Each number is 128 + 32 x the weight over its row's rms, rounded and kept within 0 to 255. Layers, rows and columns count from 0. Numbers have three digits each. The size before them is the row's rms in percent of the matrix's.

# gate: layer 12 MLP gate, 704x256, rms 0.0466, rows 290-356, columns 64-127
# up: layer 12 MLP up, 704x256, rms 0.0509, rows 290-356, columns 64-127
# down: layer 12 MLP down (transposed), 704x256, rms 0.0487, rows 290-355, columns 64-127
gate290 099:114132144103141121085142095100087119120129115205100132122099120167118132102092109109121109129144114113194104087050153218105121095082125142081120148102118097130095155140159125105081090129190153
up290 095:100137113129133139168118161099154077128110111108208161123061129122159139096159188131206142141162104112173127155124095137066142135073083138131099209186090113100176154118148130129126159122152146
down290 097:134100147153099100105161103155067154154100119103074126143105138137130120116080147092144138115083100097169102177116124140147087104160124098116067119158147142155107162091092127053113079129082105
gate291 101:153144110114071165186094168134096109094095110161066087113165152166153062142111055076095134147072135149141122169109142108091065105145107180124077109112144078143103111134074135112152076148133096
up291 104:114153190149149153082150180177144192119116172148126154105100180180156144086182101113153106121100203163124146125140129096157183125172110153133073144136116140142152107099087153174111165154161125
down291 102:175150159156143119132098125167161121115076157072150189097112131169127114078108130085114055154172097132112114086136098165111157207107169086087122179104136108101107088133108163166110181107099168
gate292 106:149102124154094173143054075093103148104125148124109102121112117126069113076077181137141120114111133132132091123119113143122117061071095097189063137110144133071136128111064091141192123124153123
up292 104:124161147183100155190100063158118177138108110160122143108181149097149194091178107191148095112167101122125137141175143083101128132115117153147141107078160125103151187106103074159143143118137159
down292 104:170090110127083142093129120108044177133114158101115139106125097121145153133172128104092118182090100181150180061143142110135123119096129140165175123137142220101103146118117112147157168072103158
gate293 100:162169133177193087102092112101150126165119136111146080032145125122066132094105104123171108176114105134099090151100148072093106111160047137134114138127122147095073190229095135127159206151114086
up293 099:122131138124165120155079089112159109069130078106148089092142079100087126119141095228120117133134089156115135160094071133158080139092147156139146083125127055104110104143154112150108135051127112
down293 099:167152162105194142099139079157204118092098142114133110134097118150082074102115179104108148156145154151097083084152080138178131119151142152118129085107166155129091131102133128142148135124128103
gate294 094:124117123085143136164086100093087102187147109062110117185117148110095061073149158122121085132120119171127104140138195102137120186157116080117140078170090187194125111123136129160138115113094164
up294 089:102133096101108168134162134095129184079120113094105147124209165169148163156074115115108158139119058116150150102147074105119122087181195097149136102168118153092056175102066090152086141161125128
down294 096:170155140136158083114109110071169113151125135170125107158123115104105105141084158093200089094117132141117108134102153096129140158114137120103092122146120098134162084133177188098132140173146160
gate295 099:087129147163153102139134128092108076127145080082112177142124178069060114130079112143185158134154135161142108169090127076153082091127127094150100138134144064084074143134127125096118113115166131
up295 098:118098087134096130093166127152082142126124144142176087106187086143209129175144150077129118107145135094141121139114174166109142143096103156104185083110108176080153139085139130075157069157094105
down295 096:173111112110075136114094156145112101167138071158081150188121178131136069105124144123160112092069093098128100093184104130100138091166132186109126132057072136166129118192134097169085145172142199
gate296 093:156148106116107139122100083185066135127148188146115075158123101073129112196170137124183140076148132128112123115173099173113062174130161188167143113148128139140130095087149093081172087130127097
up296 086:116131166162168107171116123074146133147150162143107139189117139086106094114101080162093140125138123082152165110116157153097128136098112157069056147089145140122135106097113070145097115101120143
down296 082:184132125113086138150122126137088125119052074131154122166171152137147158145166112115138128109086143106083115139176124137157103065134121116194149087159143102134163136110184106163161100102136163
gate297 100:215133131171139160093182156152127140104107114100099133123128120140122146105104127125147109193139126129142172152120134075177165192103155079150196163120125118110124092156123094073079123131152094
up297 107:157099109194194138134158140157113150130134158155139065124130107096104121097144177165155108161187090094132164150106119100167080111144139145114142127125121063103118133150118105157113125157203119
down297 106:150111082116130111125178168167166110105138150136155148086075109118092096163118114155118127126097083110046173168118115157144119114141150082120142088063168109162158097179133132141137154112210117
gate298 094:132087101132127125113144142103131118130166142114144128091130099108106173079105089087116047127133133153175122115107160127103149139168151119097135070128169125183152109097066134166097159077182178
up298 097:112154080136166193144145127074152134120076148091161092128088119173120084161104172189116197158127128148152116162096089112179089138114158112129139146168088123119143146154144177189113179111102135
down298 094:145109136171135166100153071175127076128111080113066112094131124107183172137130174127106156200104142153117138118100102157102103103104161161154149126112121143142137132151086106095184176167069167
gate299 100:174124063160125131185105139117048103126112127138147141150099095062116143090117213142129078043085175160162123067109141150222137144137134112094113102155156118115123125161133084085091173143192154
up299 101:078135124138130142147117183120156128125091144159129128106134093113126172095053106088156141073181114120141113089142174150193142172108113117054074134159160120109178138141137069096120183084161150
down299 103:094171121145124166167154144133075146173103070160133184100146097138102114135101095162121126061137107117126146138160130171141137157160174151121098184126146119129113167148101115110175178095141165
gate300 103:177085099226121089111116070162099092167135125124106155112139163132119115135177190077162126140113122112164136143231126093122064139070085088085106106086118109086135110106161107169122145163116135
up300 106:096166135126111164147092147184163150099182105148121152136081135111123181200106125132142159126152128133136136113128110163107105116165110146145138114116161122131166108110084108108132040185133095
down300 106:173163120163100171107169136107112203091122165125140096116166121128203175134079136109125148107169130161107100140110156099106077136133112092140200162159160125130084184104099154132130152165179127
gate301 103:083161121118115102144149069180137118082116123133165098100154082101180138132156118101123111105173126144111182165152168069112052139150114122069170059140092116138137132166126094112094188094122170
up301 108:135129128052162123148160148135113167134065120154163082091090137126050123164136050154123120188149115094189170141130107121169177170107123156114112125097074061132145119150158135184091130110132134
down301 106:069139122119132076058148048159165146097130164132167142139117098111133157103085095095123143056106065152145145089103090137082159150148176173087157125063145120122144086168133114162101048102126136
gate302 099:119140118145116128115109131125138140225158151181135091223073156131113141127120150166175181153140136142150137197098103158118132166106088105132095096107140146198146105172148112106097207115095215
up302 093:138091156124153160108162101176093103128126107076105124100161130177100110100078118166140175122107091159040093112143168183119097116154107078140170108141169083105208132121161129129066135189145147
down302 095:122100143148100123138139121103116106153152127131114174106132118119137103163062125123123072089054146124169153118063111092161145145134104115166127129146159165101147086139093076134117167108178081
gate303 097:083109117098112104084049154169104112145176108130106159144132090050119157110122127157123128138072140123082122073113132153120152167141064110124153066169131110130185161112087159138186132144205129
up303 088:135116106140117120126123082102118193125141100056107079081061128075144088134118164147145151106116150124171115139196118139087104126110161112180131147119103135182195161122215192091124138110109100
down303 090:181158165151132139090173138119189110154139137158121129114128142173143140152099169128143138107157144120163135161122186103180122126084098117140114062122135162151057129120117083162095112120104142
gate304 101:174130116167126112121141087106112146125145157081186126163075087119153114162150144119181160089178090144167154118122086142173165135147105101106165095172111153139192126145137166078140146131099108
up304 104:161101140100122113154156126154067112140222102126112103139122149140108099095081104170113157135109183094124157152140126080134179207122139147093133125116156088162122132074172122154157181155076125
down304 101:096113139059149158093100184123186183172110134156153127133146141092124101143166103109130166132036159087133180066138120123145109100143125136148105151179099104187102104142144148116083111132116168
gate305 102:103086120131100194085170150148089210120117077102103100105083066089100132128155165138110099169110119128088124162184140124127122130123138105123163160198066137180141123127178143153232109113143134
up305 098:111131079074164149104105160121111135108152157113145157172075105104093169094133111119131070125090060179117106140146081124187078213183118166087140117085105088120207121155180120133092127102164138
down305 099:134178088071204155136121153130109118088098093170116092161073112145143122121077155130133171054165121089129103123165158126115135102116132150118143096084115045111190158105136211127147132170098092
gate306 090:112118154148105100104131081092148116118146095093153115093125100117123120160116161095108137088053177171124067145179096149153117121112189082140163117151107108183132107098094125151139086106100153
up306 085:128115176168135088103156141148161062077139143130107101123116116106175137181095116131156132122154116208139140132094139126087127172110105123101099123126149164122092128084061113166127102154115126
down306 083:126167094085120138106152113065116120194130107082140150113143140127079145078130144109085076132111178093120131142140115184152102128169166129180157130131104097168171202157180145155090173133119148
gate307 098:114131144098158121160125153125161131134180110170110181114091162122168110157068163131051067128161178078133083193106123150120141114090132114109149116203140085133157115133130149124166083112164100
up307 089:133142122129125152140130093152120185149202113109147156179159107106104072148129083118110140127116091142145119107130162183113172125171124102120135109120141123091133157169139186074097120171092184
down307 090:177113139151125132121112165146057085166125112138160192160155105102140121157065148065120097134135097066175095156119115114105120212049143155156126142133154089160151100158134098120120088113166116
gate308 110:127142154177166077143110145107100112155090107142168150124135110157034203088138128152145153142066139104111139108127117140109130130095068091089158126154148064120135088140132089088082194157138106
up308 108:153114127182134177150133092214135150092129109189125128074098117125178127150157105123102135148175138144157137096144107175118127077123158123084164116125162161130132176124119134208131114144087117
down308 111:131105166100121129151096042130142171116126156134168104139134126108171077117135155083098110129119091105120092094137062068164148141122137117151145101064157161137161159069159094170167132145093169
gate309 099:185138091203112120084057139183130149121142134179090151143120099194119193116140095078156117114103083108114120122142101156118108093111104095132119107122205120129168088131165098141221167131090130
up309 101:090142102126118092146107171105105136126165150197150119147171103143142140137130169110148201167092135103059065147098156132113113091139134088095128168105133155094098111114186174160110132115162142
down309 102:092131129078165147163187135110074123093126124105068127070099130165115133104129082119173098146125148107160173128118141100142151206103155131113129120176066081145112162110100132086113101122145090
gate310 093:128157150148171169107105136121150074175149062111114150103130133073083126106032104155155099063097186157053108162127120146094113080140123117073076099152165064122107148129114116143162111141125136
up310 094:113096071100101111134110200181151122125130124125128099116119189101098216128108123132070153180109200107158133099157147109131074151111088121154140134071141117157088120167106110124091192078098130
down310 096:128098142071138118150108137160065145159094109098118185129166095133118099079126190130135156111146115097155141116097138114146193077099102085233114172104140156136134092145104196114166145147109171
gate311 101:054166113200107088136177072099069155172113159112125132142148111111146081173164106117108144120177164113163127143081160138110102170080105115073129179111140109212088119127113167167087203171095089
up311 098:100144136141185128100117112107149191089134083176169121164136162107107148118155152086123159136189113160120157153173173095175124117106119132104123151143170166129131134102078086108102117094206077
down311 101:150129171106168140146141195167143125134121115139157124100090058180107146156170095186131090141024133120158144149094151104113174099175146167156115136098119162125154119134161155131110094155145206
gate312 101:087108098146090100177086137101126086102120114131195147098132131126082177145106147108147111102113162110155148139095074169125143106092130087064109172085160116150123077145154148158142098154190134
up312 108:098135118156146094046148144090111081061172141067128168079123122186117153168207154150197159051135166161168105140124098131106096098119121115147171109103155139147142158076133132122087194144114138
down312 107:086127196104168112124101111175099141102090121154145088111158076126136160156098066165123101161159099232119114118105145133123151117130141124167086171127156172087163088143117127206069078150079098
gate313 100:167171100050165159089099056159079119075127105111131057115190094162097121191135115091147117103121168149168158127100141098113170129119101127121106144109099097138090116128164151134156147073132130
up313 107:169180104098116214144099091167149191138175133164079152124125193133096118142117085089098171128096117103096118130119151134129141101110108121190156156095117140151126104164123150173152098103119139
down313 107:122105102074117104134142101141184177068132110222052125115177131159089092116104166105099097126143148142120074144151169152097135069143154061135175166093125181157092116138170030147067106112107122
gate314 099:131128139140150149125129102143158098166137166188138132131156132156109160137145188082137109151166140142089147123094095111140142181109132116138073107154145190162116124154121129140184159091116135
up314 100:095114167117145118093130140113145148170141178124133140087121089139133099160187137148153129151155175140124161192172157130111149140138045110077145137123186124186148115191085095112107125096098155
down314 096:127153163125170174194165134092166137050125093127105113148108080117099070153137137075095108105102129088107119137076125157194131086177102118140133114109135130119127048126150130079171149172113100
gate315 097:100166092126141131103145061105147127097070111105086098100171127157098126159132158119146089143135144084195064136052071165114089140137105091105134156199178119150183123105193165149106097135077189
up315 091:128088173187090145109144061150069147166142169053099132119138135112094143164132105131115147107165088117073109089150087172174191105131112123138144096071118145143112093090169118122092137089085112
down315 096:103108107191191129130120186210146156131096162148111101178090147128115162143115129170033108103117120149127142146169126125083167104084129140147180123160135173118109140175134122125066134095080109
gate316 093:055113132149125125083137132124128125096162136161158087115117120152091186126110094193104127126051134125093173119151086153161091146139126172146147133141137128095135174067138149159149098096131141
up316 097:158128102168113129131164148150105088107045140137117202186111145090143099121135123084131100185077128097156145128155128113101184111124189105190142151151056150147159156116184167082131131080163181
down316 094:152136155137106129109073121185100158100156144148126142124190185129176106124103127106200146105153113162082090157148110157128128086174105188114111085092124177130122031184094129121113145110133133
gate317 123:131223138148068150174084072176120129156118140145142134109105118114184127090129093089160169143104165163095204122162138164139133107140131133076108141132159155126137175146161136104152222120084103
up317 122:117111118141087109103102180125179123116058178139137129120103142137134090180086119138099122161190098165052110144092146143118195117136162136147122102117211038160158160160138161166128123075111129
down317 117:135096173133113073092154150094190095144108120119102110157084040134174118125179151130082127095116144126113103113089153153124160142086121136156139112164163094114147134081166116146081093100158143
gate318 098:171132102135118180125079140091151142122077117043146113114136107212135093078109154126123127117127147134119111075113143083152114128124075129172131075186121131124114094105180147083138150140107188
up318 094:065099150110144111156103098094149128108079115149136117165122173081109086127142086122087202108122116105117102158125069087122145044138152133098166144053160112142142132136117127116099086146200104
down318 099:153185142147181095136094129171158108112158144130151086072106127165112172107121076088101138128140087095126115160177153131166101121124081162156158182165156163111120108102097124060176137113129212
gate319 108:116121116126105166126150098109115184103119117157130133125213135124132042129128156087107131110077124133103099142155107148118124089137136105150171105157038126152097105117106095137176118108156159
up319 099:102124115085148162161157063129086200126135120166119121185141125118174065149146082102114150134118148199117070143138151153120111071103145135154121121134094129143105125180126094197151072109136187
down319 118:141121121122108118152119174115155096123118121096121115106081104180095160113136108148147130152214129113168158102072145137127118182124090190098128174113193163104164168113143151036115150141110090
gate320 101:116088103094075103115074153124109184137086134182167139127094129147120166176121123153191152140090066161132188196122123069113128121164095077123087178179082098159172105138089166148129071067129113
up320 104:163114149161077189174098091136096116139124149104145101119123190196165117099157163149196092144096133050162091193102168131163113171171091154169104134123121131135160179150214187136115149125126170
down320 099:142099135118114129128106118185158082130117076110111037147085126114183162136175153140117135077181182124138119191141099118135143120091146107098109191124169111121153137175102129113090149134070124
gate321 094:130103106142172117146126106124182130142130106121143157081166132065169115160109156155119117143158133136168102097116110104128171167102026136088102132094131112132118190167141105167148141077099132
up321 090:105079181124143105156087070115104090095150149119122118128200129107125184086095112140091123103109114134094129119170151165129120073229080154095107123142091093092055159142090150143146121119135102
down321 094:211135132094089159089132153125168116099105110108115094161117147117125168123149113116115095149175135121148149118097102087119119173094110148133117151094118163162134102132170112125161132158134112
gate322 102:081118131153124121124089220125114123216097160161139088148089150192138145135149130119156116082137086118145083135062178124083121184147140149133136181078179142181103149159087144097092165171075144
up322 100:136157149080119152098073124115136129216130115089174178130162073156138153140114149144155115151167099137146063144144149125149098144114146108084133137126123086210087127134141154147155174077149121
down322 098:132176145100109096154163104111163099103137084102115071049139142128137060212188176144138088133122196156109209165168135128189069128141114095141154162170105119151120144094136160154174124111117140
gate323 104:119070064066110116140145192085060183077088124085149132128102129121118115168108126162113118177201158130081115146102051159076104063143176097105113137082112201094209089126133168162129138111109105
up323 106:140116197137120108133137146137178154167153217080135140173116095164134137128147119091059141083093123149085157132136181172213143097148114087145163093182120163133064193134137120085200117088118155
down323 105:130141111098159113148151190148156123143075124124132155114170115113138181194110080146114098147132103105133089133156138144149107076139185115101218144163118101138121164180157111160128115166112163
gate324 105:160156131116076133140094136109104140140088088130112119086101190170119122156105140151161096171137081096165174127177137127140136093114148128138128188118134138123160152104129090101110112107111092
up324 105:107080178109161140134105077107085059144116100169091155163120143151113154119110126112147125126165115113138145110186131063145228079170105139125117078076155067097130183136078174165103013196133125
down324 103:165132127174162131139116106131146119104187123118137178090162100122100108139134110171128126029097150186055117137107133168189196118068133107141163080149144096146127067137139095126154141105108130
gate325 104:140083177099085108141142141111142126125059153140144161109103113169088104066098152145087097196144101149131114079061149189147165143145095132129105150119139185164121153100195142161118149084149152
up325 103:112152172121107136159124146163158169098098082090145125115145149157123103196105160051144151154169159197032162139166104137113129140066150146124124157125135181109047163047151135171185150172159148
down325 094:097088084190099120102152180104061208130141145104130156159084147118181159068082109128159133087131095131148151108070159072111095151143096099149177110120102157070168146142093091109072137105130174
gate326 101:049090144156090101146114126189109067100109146156153141162112111144088127119092144114145112103161099151152145073140141163152172132071109113166121155106145148068090106142140157108141107055070086
up326 099:138214154142157071189123100112128160066090121137125120124136116062099094152181127191155144099118114139109115115154136168175128161121134104132065159085164104086091146085089111105148146126144116
down326 100:132109156105133142139098115144091093133167147103164145113104134141122124073141109139087138176163119136121150090179099129157134150049100088183117239086114148124091115085140125076158123138112162
gate327 100:138140133156171147106131132106104143130157144158112162098162152108101130102169083137135092146191126106152111167139119129011111175139091209093098122163107143139122176088116063132107126097113116
up327 106:181147170127096134162113164133127137108154098112123159107092156110118130148050082116200139176142169126144059194065143087109090127162096052134102161201125148101136108109151130150091124186104155
down327 101:101128098105130160171207120214144149182143134128169144095117116120154123190125117139136114157147099113116037096161144107097094106195133118092121083150126138124094119115147137082120124157116102
gate328 100:153169164091118112168058096131115151164124109138241126051096179170080099120092076131102113086143111081094108157100128141098136108092149124169107096124170142071129094114120094111065148116127151
up328 103:113106147086102122104118178160095082124132096170145078098132090137081150125146161121109181098143095122128148129123123086158097123138164133108145195075107112111191190156079126088083110171072145
down328 102:172118137142144138086150147160130177149172143149137076125175139168115128190173182049134128145123205124164137094138128148088153135191114137110145137110122102117101157098157113193104113047078140
gate329 103:117123128190151098154155112072100145156089180165184088128139098134120114092113084106121119164151101138122123112147160075092097170149143089147135132105119176123101168088184160081176134076056123
up329 099:127137159062091137091093114159078168114193080075147156111138157103174078148120137104158118107125107139062143113082127063094187103146034135148091094192170126146141169156107114177103142153128126
down329 099:189162150155153098145168134103131150127148159081100079158138094124098091149143143145112091130116140103104144126128111098158075154107129128052130096189173100090123165132130178151168123073116126
gate330 103:170147131122088140108137128133079102112141171171106085109092131086057135143140117110130176122117143123080085154136125137099072085156121135145074163147172077140169097139122176160114124139116099
up330 102:112119162197113145165214163148090206110133182154205114118127078082135203137151117112126172145112131164145185097115177137144187108147136157149086145210120084124126133106122139187094131105105157
down330 105:128182108100127110138159158126134122120083074094179169133083126171159115124113181106149088082059123123139074168155104172125103194147136125084094138158048152172104201121139095117126114085130098
gate331 101:092138126141064125182105140118132106172086121110077162111126137137183152114157086153056126135130158105168138157130123052074170095121138178116102124124131071174156104077146092120180160108137159
up331 100:070175160094093101153135167144119164105080165113171148056151139104157137071110129128064139132061144115088120129132213146106155087155142098158134129134168061123157119107135125085122160100127142
down331 088:142110079116148099071118076112151057146131144101209092130154152147132103146112058128106128127149142127141114093121138088112047179114164122096212055109106091097151193141092109123035158123141171
gate332 089:179101176122098210178086162099180172091089102154125083115102111123116112126079158160160130136151122109071114188117172125108117113151100185191095130155103137144158082186191128143130078142111182
up332 088:159134217100116136120170170095081058102164065121205161058101074105100156152137096095124095172140178116087141174177117134195164111102097150189110082127123095115145140119160135118134123132108173
down332 090:129089053109115178153049134087118119141103127120124129136153129068127103073090199134126114098076142170107170133130147136113148149132156125120153156144136108150154137114097162079130071123111156
gate333 104:148135083191115107150115112156158108142117101145156113118148161084112138082123104140179135120124075110118134127112061146139087127146147141103158129127150090126088129135141145152206157166195143
up333 106:141201094103172086074042091123121122110109190175117151055177114167136105149122119093136164115140164157171166142103099107077139084122137091131098131115127207146138132131094090133098120117168142
down333 106:076168115118075098113145135147145201111121174172150115157136132161105088071103139123100109044149129101130203193156104118100136135122134151077104150177080095136112108153083120166134109116167106
gate334 105:158142146090165127124132128132197102120125138084149143154179158092081150089166156141162101121197143103131105133173128154137111143104129128118181127144096207094125103031127146152147106120121198
up334 110:142147108137104116145172064197160142161089085169130132102175123119120128132122132127134102126127106135104105099093163132122167065158108155137151150098153088120125137133112188171137080154117089
down334 106:141120133119159128144182117094081154115039185070177130108173131123081139110132124149122128116137110106115122108100156131127109097083126080150131148135133135130068094097065079125161101078166172
gate335 102:109138061152087137114158089158084169183113128083104111106121083187103132064115149131146173090139126137156035090161141097099093172075185089103156142148153097132136084166145126138143119082093173
up335 107:120130107139123173095091111157098163155123144148152135143135135175148146115103143128146154126111119185150144114172147090065064125116198108178137142151140133107149090134129077196105168128112189
down335 105:130135143146142138135131117107128042179119132153074120093126088139144106132123152079121092189148129117146073143084159151125163080079175115116126124172128109138163113136150156101136151163134111
gate336 104:117086188141130098125142137141142159131105147073089129145108090068082136165104132161139122129056099126100104148106152131100093107153109146135091175118089132137162088097063074152101088109078137
up336 103:131069076130126147143133077137168123134118179097088116143092134180159137134129116098112109080143136161173155185125121100078212112153103136121118142096129193201103143135103116136133085102148132
down336 098:100115128111102100144147101096130118124111125129108079128161114127123135138145197121157112155140136146060165133086094098169150124123109159135108092147120152085149096121125105120142122084132116
gate337 104:118161111167061110136116113183129159125142146100099156144102154151100174139128137118169132197142121095166162104166123111161068100139186159113150106105150159133103192101082119133157158125191179
up337 100:114148151123097173089163101061132135148132152136102144122168089145123187132114108101061142104077120130108175153119149165153146130113060145130142190136118114164130128143093089126140155113198123
down337 101:107129156089111105117152172133176103089173119191109150121093119106067209133093120181150158147097140179108136116090119135105061070104113154119135091136114127143158129121057120090115102125096118
gate338 089:101096121111070119174186137103172091144142109131077127156124051074124125136108169065157106128181157092129126133082107129098095124097126069124115149104152125207101129117149124124162155147124160
up338 088:156091187157096089172152141121111128164091100141085160130188142185149115136129142092162092131159074144102135150103081113075139141062134109181070088095134193154100139092101146135184076102103189
down338 099:118161118096182122098144105156154138094133134136155122152110178129103129131098101183063155162106133135160140114167138156170089137127147174106181152151134098043111130152102093126100160084121144
gate339 097:125125102102200179149104145115158105088161110179124117165101127067145159145170164126086085099082152120138126136116157060103161079146139073157132143079158160157072172114099105119188193142152139
up339 098:141111168093143173116111117148160114097058128056140111138145140135121081202096157149151144158126150123192138075127088138099158118069100149087105147116097139170125153170159069092136123119094141
down339 100:122139105172140152121116187128146107114180141204132177162122113158101143112142151141109112103133169113130164140103142100134142080149111076182170121114130094121074138075109137182153199157155143
gate340 094:129156134130142104079077085108190185076136105109137095115144102124154126096166139062058099127116130131120130171083125093108105093168109081141140145151107094172115150131104154138076084116157155
up340 097:118081155158142129081130151121204093084173085150154192111116136086161111161048106106116197135107107184182139123081149188131076116156104115120178161106070176156172164107123169097154156089119105
down340 097:144141167169178130192125111156108170059131073143116143145105129102085139181182115101119119141125068122160094139117131171105109124105094081152102129170158174208114126055091165122108086113140125
gate341 102:145138104105155113106150125137118209057083125073102119151148106146028096059110089107110124125097130122134155131126107140137123166102161134115127149110119141082178116108221159138134156111143063
up341 104:112154155123164143100131084105130134183061146170165120180124101108171102109138097164044128091153088108114075185166113168163090108141120168097132095103155179123129131132093136122170122137136148
down341 101:170116136181126154169193146136104124115092145073089126066113068083128126154089098074176106117143179087184142112152119104123130125140118061140128113125117154169118112115137110155102152137079143
gate342 099:096106099050101119131142099115089107163162173161130170109118160148094121175199088109123112119109066157125149136169144108167128118091134142132107115111083190088087148132150173141114111115083039
up342 102:106146118174096127102100150141160132129099146133133152108129123146109133138104114078117151074092112145099078121139112114109099126205125045106073142164085165105102119128140132162158105106109106
down342 099:212103083147184157124200147128131137130157112138162134199180114139168118136126120088097119130166145072091085170117162169089140082144100131105151127067149122139113104128151171099105140070139120
gate343 098:130077098127109156087164109122125152165077078090127118100124144075120105130123174100169123098135097140169108177121108117101180128092177104101119163133144171138161034144106122109150161138133166
up343 106:167135162116106109138101096154150097120123048123134185132132126144143178170101047172119072119127155138093066113092120115169126144121172151152089107094054111104139113051163147085107176132150096
down343 104:107102147182145177127100121115181139139097080122108098117097100106169151143081103166154168072057080117130092128118085127104113131097184152160115074145084146137149088116172081160127106173130107
gate344 100:094199119164115088108134073145104118190150117084105149109130102080112131116151103159109133137133139132073102120135093093147125105112152156160149198162174159152094143155151142113154087120104110
up344 110:092145114090129218117157162131114107137120095101194106160136107146156146161184169136061183144109164128125172158182141094125132130167122092145089089152124198115168131119148089171068097151164152
down344 103:026120117125124076116108086107138093091122129162127097153131110151142138174210165117163090156112135088186105135156145119107124158113117127101136043076114128173128136165097112158135148162159119
gate345 105:151116102193136136149108119144112106143163149113149103092158129148119152123129127130166071122185061167185185129172139116099081097160166086089090095080150190131205171134116162123121109077128121
up345 106:123169122075131089109138141102113125112058075158131132199103142148145139144120127121145193104198141118086148080110180126111103171149107150166157168095097144137131145155139148126118139158083145
down345 104:121110165156094114110105084134152171121170116125119076170172126058175115110113169137125132042107093165144146180191064139139154123114134096141171136173102126094133066132148181136144116097112062
gate346 102:085095184128121141139122100152135150120118180128120103170140126187094133146124114070086140163185100130106187095099093180073086105107114128086155103138204143164153127173143133120093130095106088
up346 099:149099158128145130129140067141177137121086153143125198116134190117147086111190186101131155143134107066116070169089083159137170087185092114159159124158171098122150124157175128156133134096131180
down346 100:154124126167161169113129198115155088170155125157108196140186095090092137111158109135205165129119089130113148126178111180167107140174108118117137152162116160083120115172052139147162090064135140
gate347 097:113088136148178180114117114109044200147129082095135098130147195143154071153116178165104093060099113200151097091095160175104098111124125119142127131081076179160084145129150162128175110116108156
up347 098:124137081146126174066161101133076154176102126155159130128169097145103108135101114136077166077134101098163126123128146117149131110068138165094119076137164116095120128164078128068090090145156103
down347 099:151123105202141130073110149058095152117063140088149148063180130147146152112151146121094131168127149118080156092117147142112130089082094153129126107088121168146084087092161160119144097106135107
gate348 099:109129135163100083164144150147097147211129076121175128156088157141096070106128077179168116109169132148124094132099132079122138108101173091111126152128145080161120103151131149149175140110108094
up348 101:154117107177089107131179177127139109162148125141090160168171132120130186145141075129146131145140149141121142112088137120125174145153072141145061121124086142174111153115179160132123111127092139
down348 097:119095087094110121120150099139125100137091133083116118065108074176129114102135137134131138104155096075127139087075102144134088151117115131122112122062122129161202174111152162134133040232198110
gate349 100:135137180197154073160131133140088063149117113197128155165150146155076119139152092074190091126132127132110102089168076119086112135114176047141134154197129199096115103152192124128109123162117122
up349 096:130113095119126160141159103103163172096169144141123105133122125168059172056193135055115162184110108150116149103169146117110096125145098115138157125123094163107149163122186116098149170141133161
down349 093:118199147093156119189150097147133108124134107134129125141173112181157145095094135130144128162142163142089087122167101097209180140142153124215103096119058148216081146119107130070218098169097130
gate350 095:127153105086118171119150144093107167105118092117107187100186173127047103098115150157141146107127106150187114119110172140172094104138075142092152143146125138148082106114107105188111178089128127
up350 103:150143131130109175093203147132163147124153154186137055114148116104125080131108133131093201128150173080132171086202112110101155149147110152126109130159183126105173071130158164089051075115113100
down350 102:157159112123156117103125130195119078126148109097147113182048128121155122139128111174073111146158172183133109155114088102116156153178211135094108145085139108111135184145094116125126178119087139
gate351 099:141169097146092137110153124127152122180208110133087189135063154156091141124105143187110077116134128183151151173099145112039133161103109069144130154156140091146160123166117104133123179091119182
up351 097:089072144101122075131157094111155156128107123141126162146131080096134115145091106142119126101176162091089076131142092102103113117144095117148076145187150145167127086090108069107203138119132165
down351 099:192207148111146184133125116180155100016125123148115184107112126132144120163117099155044085141113123118093178119159190145149159162175130121177202156073131150144127094124135097177174153107137121
gate352 098:099138121125102126140172116129129105114140087087133141090126146090118099142139169122121171196086137110174190117163108087136143138049124110201090102135083127137098131079149105127097146123145139
up352 105:119137139118162122082162138136151149167144143137130129130080177102131132165157124165166126118144069144075149143111142152113173183156143161148169140128137088131132151159085160094137107118088127
down352 103:154106095109145135133179093189123150120130090151130129126170112121100152131078156150138139110144105151070117174077125136119107163092104095164176131135153066141161110154147100147156153216117105
gate353 097:133172091159228132106177114075126104139146043089200112068153112121099102149121109104108142145177051101159147070144156135174140128129073131154137167128137109183123105150172142111140135090104095
up353 091:171172167124140077133140138164112163181138123113148103125057129109132088145081114142117131146080152143093062116106137109149107165106130122101128130160113091096132124129124144131103126142100102
down353 096:123086111089070144231109081136172199089103163157112132143139130119124136124138112156092101165129174128150173095125160121102118089144148139132071123113109121150122168098071124107124099095139197
gate354 101:056100169146107115194105138133141113152137129117089121171064171178134154153103162134173161104091117104117117092114116175075089139071096079154111172122201144150126180136094109181131141111131157
up354 104:123057121097057110181140118128109151146114205154158091140094131114131063113154100164111143130157084166137069113105111120141165111157101090121155100177097168145109101054122140071142190134120107
down354 103:159132186087156120101137130100164157113141162208106168133140109122114105114106047161062139120148099112142084111147111142176136114160112133116226093190123130149099075113078118087117083144106130
gate355 099:135081154096150178100132099077079152110140085102157090118101119109109112170108167098171140093182112191139120132119158102135101168101148218123139120124144123113128113120137117163133089132094139
up355 110:094156168183162104141108176140121131170135117140148145150050164100124151092105097145143131150138124123105201152136075112132150137173142116132162086187137109146090124129110103137085134113158162
down355 104:127115139211101149196075124139077138183103110116167100145087115158090145137125133192184093108103115119131192145123117125117088078117106142177129099151147148072167091137137121111106108168095106
gate356 102:149122147116099132197137076120161163152083083156167137129105113119139190137106099117196126195110132141149123167154121119036131132083132140122129121157092161147137185127140100096119121111176181
up356 101:165171114159062199106121107143124158087096059128108108086136170142169064188080098103139111105090111152125202158156093169112103155097097101136092102156081162189068145125150156116109156128085139